Weights of a small GPT-style language model, trained from scratch on English Wikipedia.
Architecture: LayerNorm before each block, biases, tied embeddings, ALiBi.
Each number is 128 + 32 x the weight over its row's rms, rounded and kept within 0 to 255. Layers, rows and columns count from 0. Numbers have three digits each. The size before them is the row's rms in percent of the matrix's.

# layer 6 MLP up, 512x256, rms 0.0727, rows 21-70, columns 64-127
096:150141093093144102118107130069135121146096118162114143161120198117077100158139138112190098186133144127011101185165083132124083151092087158094091112169151143141166190159109113149125165104155114
107:128145185112133109150184083187069115093112147150154145078118136075131102163140130118190078149165126133089097124065185116143101084120183117180125077079080156147071153152072185036120125082105067
104:074096168173102106119124104201119086194147147034167145146105165122129151119138129161101104197124110121126114215100141131131150130130149121149087110075084128149117152197129107158115169122214139
099:167129132110147105154136099091110155112102118146107104114096134137068092134146096124135083135107132050137162093171130160129103105121120142070134100137139187098141131158125114177110146101194100
106:137146132163113163155108140146159117063130157121112127175125188153136141204147148151148162053109174139116166151135090078205125147177129080120129115164126153169092106162140172125132147155162120
099:114207142092127078130135082164129111116150059158093089176120107067114150106155150133145156118206125184140094154053148107156126198120138078106128082161165134123078104135156097058152095119118150
095:147114096162100149119089093144152123159106117119120134153107121155089192153153166113140131166059134147087117078151145128124111140153077154129136139097141154098134079123148146165131148167127085
097:131165116152138101142107083148164128182183078111135103126156158090132160147134100122167156166155107124099037168125156099140126108116102089125065105120116131110121147109115104136113140121129139
115:159092125148099106147063152093149175140140100152124129133169093128145142186121172109108117135131139116131156105082194136121150102134083125136178156130126173103087124137167139126086099089077160
104:125080137087205117116148108083143112104124183107159132113092096111130147121186139161097138162149122189109131125070141126131155143085064178125130169117090143175126132152146094128055164124042147
096:126162136125082097131115080118089143137132148108175109204160149167091133108151150084076136156076154132073149152121161143135089086117067158151128121107181111115157115121143092131115203194129100
100:131122080075172088102161139171104173159116131142214149117070081132147132129148089085113070125138154147134086116121163115113167094115136099135127112124102126105102129168103120090106161111083151
106:144152125076148135091146059158136129092168109116163103096142104126130100133146131094152144148164150151101129117132138117197115039189153079113111176138175160103113108138111102117160151134121140
102:150041191119095091159110172130084169153139113107135082085085167122153144157140134043151132085136110117098170150098123101108206128120116126200129117094140144123121113139075101125107089091159162
096:118131130097107147145140185147185110135151138068118101140125140173122121111184164110137158164117141147189123166093114102122121190130137131161141096142105141163140125126139135150128178156141052
094:110162153153146184097164189122132130103124202190120103175089107122167106155152047138113106220071102177149137154115161127094125070182091157058120104122151074097137177159173112146071116142168190
109:132078093112139179090100125091133135137085145137061174106095131140148102111135084101127132142159128172123068117102126114174110126162102116142111179159107092150138144093100123147119159136158104
093:114195094148073128182116055107150085081076140086068150168132121114160111180125119144098155099148126134147139099115104129112055060167090181103057095121150134139151187183121097112170043119081205
098:189112115171197151118178121139172056118081064099097131142070128148099167094072105123168110135137145142158123099091134168142130151086128123092129115125107155156160066122124108141097121173158130
106:177122172134156122153130134132103158138044056120108070158150097108107137083121129057194132133131092083169185155097116111160083145164101188202127101193067149069064111115174170141117131145147098
091:113093164054128087144146115188137147122152094124140129170160121155119119085185174089134097126115186165117117205135128111102101152102130131121069158079072194040108109180097142131126144128128102
093:128132101167106131116140097159127062111095077072151134117119132142119102168110074128127124109134097173108121091072138082146078108202157101123104162191094115081143146182155124118151133151182080
088:120156120153149146128075143191086145155145136111092147195154155129161160110124142153042149168120096085111173097066156153119056152133171091139105119171156107089114099178113128184119148161141145
095:208125197128136123099106181111163145118153156165092093118090080145113095160148153114112155120146127122081158164115159156143130133110124126090099163116078115150142139131148092166140168137120098
116:123150139183122157072158061141174116087118189144069126146119158165113168118130147184151121160156143170115080142072116154078086089182143172141139144176104105145071131135133143236098143159080115
098:108131104130124129143118073122096161146115162112116163137175140074123083166095188142163080114164141044123105124133121142157057187103087181144107122129100086119121141111155128105174092175095100
106:136160133165187142135145094160149085124111148122104169092111130184154144101112145093058153107175188145105093151179146109102132140136097139141151067115097181158157149185103146170151152184136132
103:153110098093161131136131170143092108149181106098125030111131092166159160103148108116135100154110157146088129124166105106132099158171144122122117185089127076157173147064127113135084076133127134
094:184060146115116163202065129160099118141149133066140137171137164139096147137114122161095124103068102146149179138149141080109119128111140194124120148115122144087094075172152162075135075105194100
097:111160150136131066135147192165192137131124186109100137132113199124114168121100151107143170074139119088125094167112164099135139157075132065127096091080135130162169129147157144109174160166131146
101:103140082122107098132084139166147092152128164149116120153122053165125137141139191119167105120122106089136098134115111094140119129126117161180134101132087120147098160126136139155132156105144107
099:120175103153126066061117140157079110173116126156123187172114156136192079165090137064101146157115169143179098155154081029132096122109150140128175139102134095152107073139126138184150161189126096
101:103157143100128093123118086163126119103159135110077123147101081094113113164165129082137098184143203149123190174120104028119140120101138109107110137165120097153131145157140169121161156127116174
091:177144111132086171172159107167136108164098156154104151126165139140098097080141110081083123154124156145164060082113086067099116143121113144137144112095093108158106131148123145100122101033166132
096:147079099104094059059138116146183119202144094111115139117115122094079123146140143153126177133121140138149124120126111122116091077071116137161061117131116149149115107059103131104117160125098198
104:137082115160119144121134171111086161101181102158028184112119066160130109172121091141154157104121114133174145106106138069178110124141145118152116162191149137124082191163104161134120095121056099
097:174105152137138146067098143121147151186112101119094065083140119085155123147141116078115196140118084106112104134099120133177120074123115206181155142168119117126136183158095162153135133194155174
097:109142088111156153150141087141107154123154098123184085119021073106121078211146110165154179149113125091121160081106148091188155129115209114138114114159167143128091148091136101153101094144151126
093:049167089164133075170113140094180115040155099109180090130150100092125135108151155097113163102162138148160060159175068077161136130066103155121110163074050149118095162128142121120084180158104127
090:108144142127097111088057104124082126122139148175138111173134096126141117103178139165060162184155124163169183096147163151165167149101201104102080141137132126119085138101100125126134104162136195
097:102108085109144146120055118149115084135106122084111162160078160114103174071188128112096096107141145159170119139088154120123070125094130138076067145088126084065141120092142112162119165160138161
104:130134109085192123131123109118098134163127102086093147174123112136125154082168146119077095149110146099131119095093151142118115150117195129139115149135120173153154129073071063122082134144122115
103:144143083090199114060140111132142150117151103121144096066144137115122155095141162074148142145106102127153119111121146074113084119159115146143120118158146119134131112192108158119112139059081106
096:095079133117118144091154108087127164117067151155130186162157151115080192130164099131143141172090114073119147140092105127164129146155205176189104120087098117193099105151159157123132141090085060
100:115166106133129159152081116113091119159150160119119169172088166144142178161154105083147047131123099142103151082091048165150093212118091070176114143149120154118157080148191077098095184171105096
104:140148096145151109128143140128083110119154146152116123108082068108147140144114150078151127112151150157089109117073097138130127089115056075098143139150152120099101127156180122111095214160153146
091:156136081131189178162109143153092140110143136064137118130164174184141098143155178094136151097079156098121125080105171114121096173105142143070168113076174117120123097126133087119176081112132058
101:116143124147199071170111128154125144092157162103101102156099050105119209153148105195214173161136181138067095154084124106097179109152074150131166125125158107064155123135064181095099120118122167
108:153146082141081162141132091061152096096168133066084121163118154110091052154113094157140141134149167129176126112121123125131114174205123082139096116172162123140098110118136071185171136135169160
097:145155095192150074125137091089125082137110171132052215149121156130145171127172138119104157120178156090130151081090151100154183131146128113116144185143106087094072131052159133151100158083129123
# layer 6 MLP down (transposed), 512x256, rms 0.0493, rows 21-70, columns 64-127
099:103133129110178170142147084156166136109136110172077154146165101092068208117170129141070063110146098130149191129169183127078106104127119114126110134134113131137120114154141085076136118112161076
106:139144172079119135123186087083118126097157215082109091148166154113168195133155179138231141134205086133027122161133128116162184129096163153141117141068115106082112104171140130084026126138131142
096:094063084086159170165134173096153088160128129145086141145086118154083136109111098059168149107201142102107151160138117124154154094107151186104178131139034131088075123117165162154075120178116115
095:092126137084116181142113096203133137148148099072184147149140133133202148139191131110112141076138121152130096111106125102140179214117138141145120094117107120149107141128109150086125159117093115
109:139143165144136144137157155097070159113172117146124127112127081126166166080162122133144158152164065093073100084151177164128143132105125119156117116184119050134083174144162133084104129121109134
098:147069141115053085121113146153151146101064129107150150130098163132168107156067152109119115135070118075122140121185066129108153125145073120097157134167022092160161165102131140196133146148168057
104:150158153105147073189154112119125041148166123124107109148129145091163116165136113127097097107103146102140128035152061149135162138090146113082101089153180063082125086118090071094111124088140130
097:157073110126118158158118159123130082108150111151216134107150134102165173113124175136064120141135123149135144137147111091144126086141091148152114158110075124121168170138080087159096166110110081
105:147127105116127169138079122114152124138119136154113133162112094169111123087132139091167092113136091132128147117132171129140225113130159103132167100118085173137128119164124153135138174074098095
105:215097107141120128145115111158108167196159137113161106095167197107095118088083101116092106095159188128115141195131157140098186148092159126134150118164090143135090116120156153116122125155162085
097:158110119145123171188169158123137141121126113187119174114174121084129135171149154114082120115126083130164141073115155150126183188147157112124151125094134145120090148133090160108122136062126130
107:159126199108151115128067111089098175147078166176119139131108089160138074125076163175127096090109110124110132087144092119111122110111201124054168157128129138105155160112178096089080128132155143
102:117079154101121098146104173098120055114114130133148090142111082135146117084155108164153097226067098067197073146140114101118129116117176103180105162085098115148066143106143111121181130131131163
102:096161114129094145140098128102164070122122096122147151128138138120204130109142213110106185096139094100111141119098179082145102116077056189140122089075117112119183147195139172076124179091099159
088:088116097135114133130187164182154062154115093170119104127123140108074080114091134124098135127142112105093143173110143107037154103090113203090116160130064094067149153166127127158132069119124163
094:100071121139179119204120095151105174145135130126146151095123162118125106127077091107065156119162165141131074122094100157151153141117114178105159097080052101169141133115170167138122149133147095
098:122072094137075101140123180096118130059150167127165091058101091096179120080177121111152131144120083179104128081117143168189160138109103146179143129131144079133195168042108148120121124146092156
099:138093094054175124076124146193137118145147104125130134142155083151115167103186094146134181103116135138137130128123167162125117137153107109103113154114121137132082167102123100099081125167108081
098:102147162083153209105202072118119167097126127154084169113109112122176105129147079105097160128143129115118057207107144066106173114088181084112130135107154073124103168133145135063186194140155079
110:062160107120161202104152162112111089146110119105143140140061132128111133171154087118167109121128127115158163097187179130086149122176126209071124181112051137097141092122099097102112111079151101
096:107182139150117089099122128110090088101125123125097149125144097140139156110090097062162062175138131169139157085193130115143108102167121136195103143144089133130119109151096130159148152114065118
095:080200106134069116099132092088085194066104159137122125124115122142157121096074142091114169116133105111142100104151082135187136156087124143118186144130177114126174151084046129125145135136094110
083:096129105112110154079150161127154127153126093103078106154176094121121138184101126149142103070146131141203127117117145147159158081191119121106100178173203126167111125114140187165160169161111153
101:110095154148119146080111163122176109085187118128104135164154131086123183137121141092137088082141116156146128136155082138123098124126076096182122139125177085085183154108140135116130073097184110
113:199156158070113116155131079142166163111090158209119152150145154120154111168169075133180103149073139096121100128110144154119049104103116155127167139115078201152116123080143147105104112088102190
092:114105140145125101115160158132133162137097113158078070129136126120087127067172152096123134151089146110110156140106116170102136114103105122199147147053083087102160090149124157111141184119146135
104:140143157127147090127086093077114101150115110165094121145107129075158102086117172157126166162161100136095116089158152124144120135150135122121072105123093112116137160138124068037117098167174139
113:194122100133081148162141144136117128069127120108090104143141153145175112109118135133093154104083101079141170086109091135103115151130094126109096141063142102094108148132100104145066132156138111
097:124189162112085135105162077090097113063108089221102149109120079105090142141200116111119133141126176139113061138137153153193095133152130108137127155131126065158140175105169087176105129153186169
093:121126162089136108115102170084136086118124133178127156203175100133118119168110108120134104114151094108086164146098154136162102126129130123104111218152131117143145136167108087148085087089085122
098:128124167126165128165128129116133148130087108202193157125105127164214122128117083116134127091077103113149093128120066117148075147147143086115139120151097065173099146148093161072135137142112071
095:110107155131184173120143143115136163150092109094120187118125143084150133058087117160145102149148110115093089124106139132157172136146124167162139160158124189184127171126200100159127066152115115
113:133189085136059164150123156139139156092157093080168107168127136123139125098104120124139116146079105095177071104107137169137160138125173140104152140142092064169174112114140082102117125126106121
093:152139054120145099105121133073105165064225104141166090183066112187158121142146151151076116120176149115098166148089108124195108103133120100120155145183105165121148156129139083130118142174127103
092:137167108140169201077112187125172115116096151121124179116175148155067112096113141163126112141189144127138155118137040134186112110144129099106102145125018137075089189113127133109140106120098144
100:061157095098217133077127110123118158113166114093131101121132135114153192059102147161161126088185116133085092107106137089160180078159118115159061110115124098132157110169100108101121138187107079
100:172094158134078154109175186093124098202176141074154148156105077143091108104116098105150093165158156152087102114180136166106134139131140134120116140134129125088197096143080167063119115141124080
096:095167118126090114099127093065171082155164122156160102093131154190116190115148121126142153129163138094091085149159138186126127134168107103158155164137121115160160166154091145168074098168154152
091:175141167152100152146110090205086138081121097093136138177140127127102168097142082209117095077076157124143179128088149087146178090130164100108137121172151167101147135133153092169165087082126067
088:195118115124161086186160115101181138124153128150119152160092205122167105167074094114167143087096108136155141081075087178137147126157116077067166130150135111132112060111087129128107159094102118
097:136164101121174089145136138136109157125133155159153148062190059150091071149159148111122157143148128126171068171132117194117131160139110097149125111145080115158156123034092150140125158137104092
090:116106090089139093108134164168146143114080136136165154103121119094125089076071135151171110138130124119061135133091108037158153120144082103082121099122111123125149184207131102091105145138153123
103:125113157053160169149137130199142048088113113157135168130127172053187153134179153146129167075119115175119100104131138169093127121141171116132186144090092126147151117156190152091111142126145096
094:109157127122136146128129128117133110152225134063136131135131155151099078084145148160153142076182118150135160126165142073095142082108080151139084170130159159144159135129117103135115151199129149
099:173140189163155158104119102105123183137083127130117086169107109128125190140119119115081093124152149107084120141150088131093074145099136083102102169090154063104070161114142118141120122104106105
101:117124107109121134062147092138134103125136131080144042152122109105159114151146098144150155136118079136143147160168102166144136100174148171127118090141163153120084112165187155133129092178115152
102:167133162136092071067114094165175089142074170161116126057118081130158098216082144092138083125109207117123158186122133153118179119156130121148125111136144123164089169151146133133131166130102154
103:183120130081174144096174159121092089142168137134145085127152097082187146098072151124108137074148122092094166095182160180081157135122145087084091193132081129117149135112091119092134179103131128
103:123118096122156152114148097157125122141136179113110084080117093164121120084107024134199105116186086085146103084121154131132167169130078140113134112109110037095152160085053130106106132151146115
096:098057160189102128129111166142120107138158083131147162090102116091133122190149081127077140096073195192155109147142119151113063221123128163113084173102162165131210090106156114122166098160140149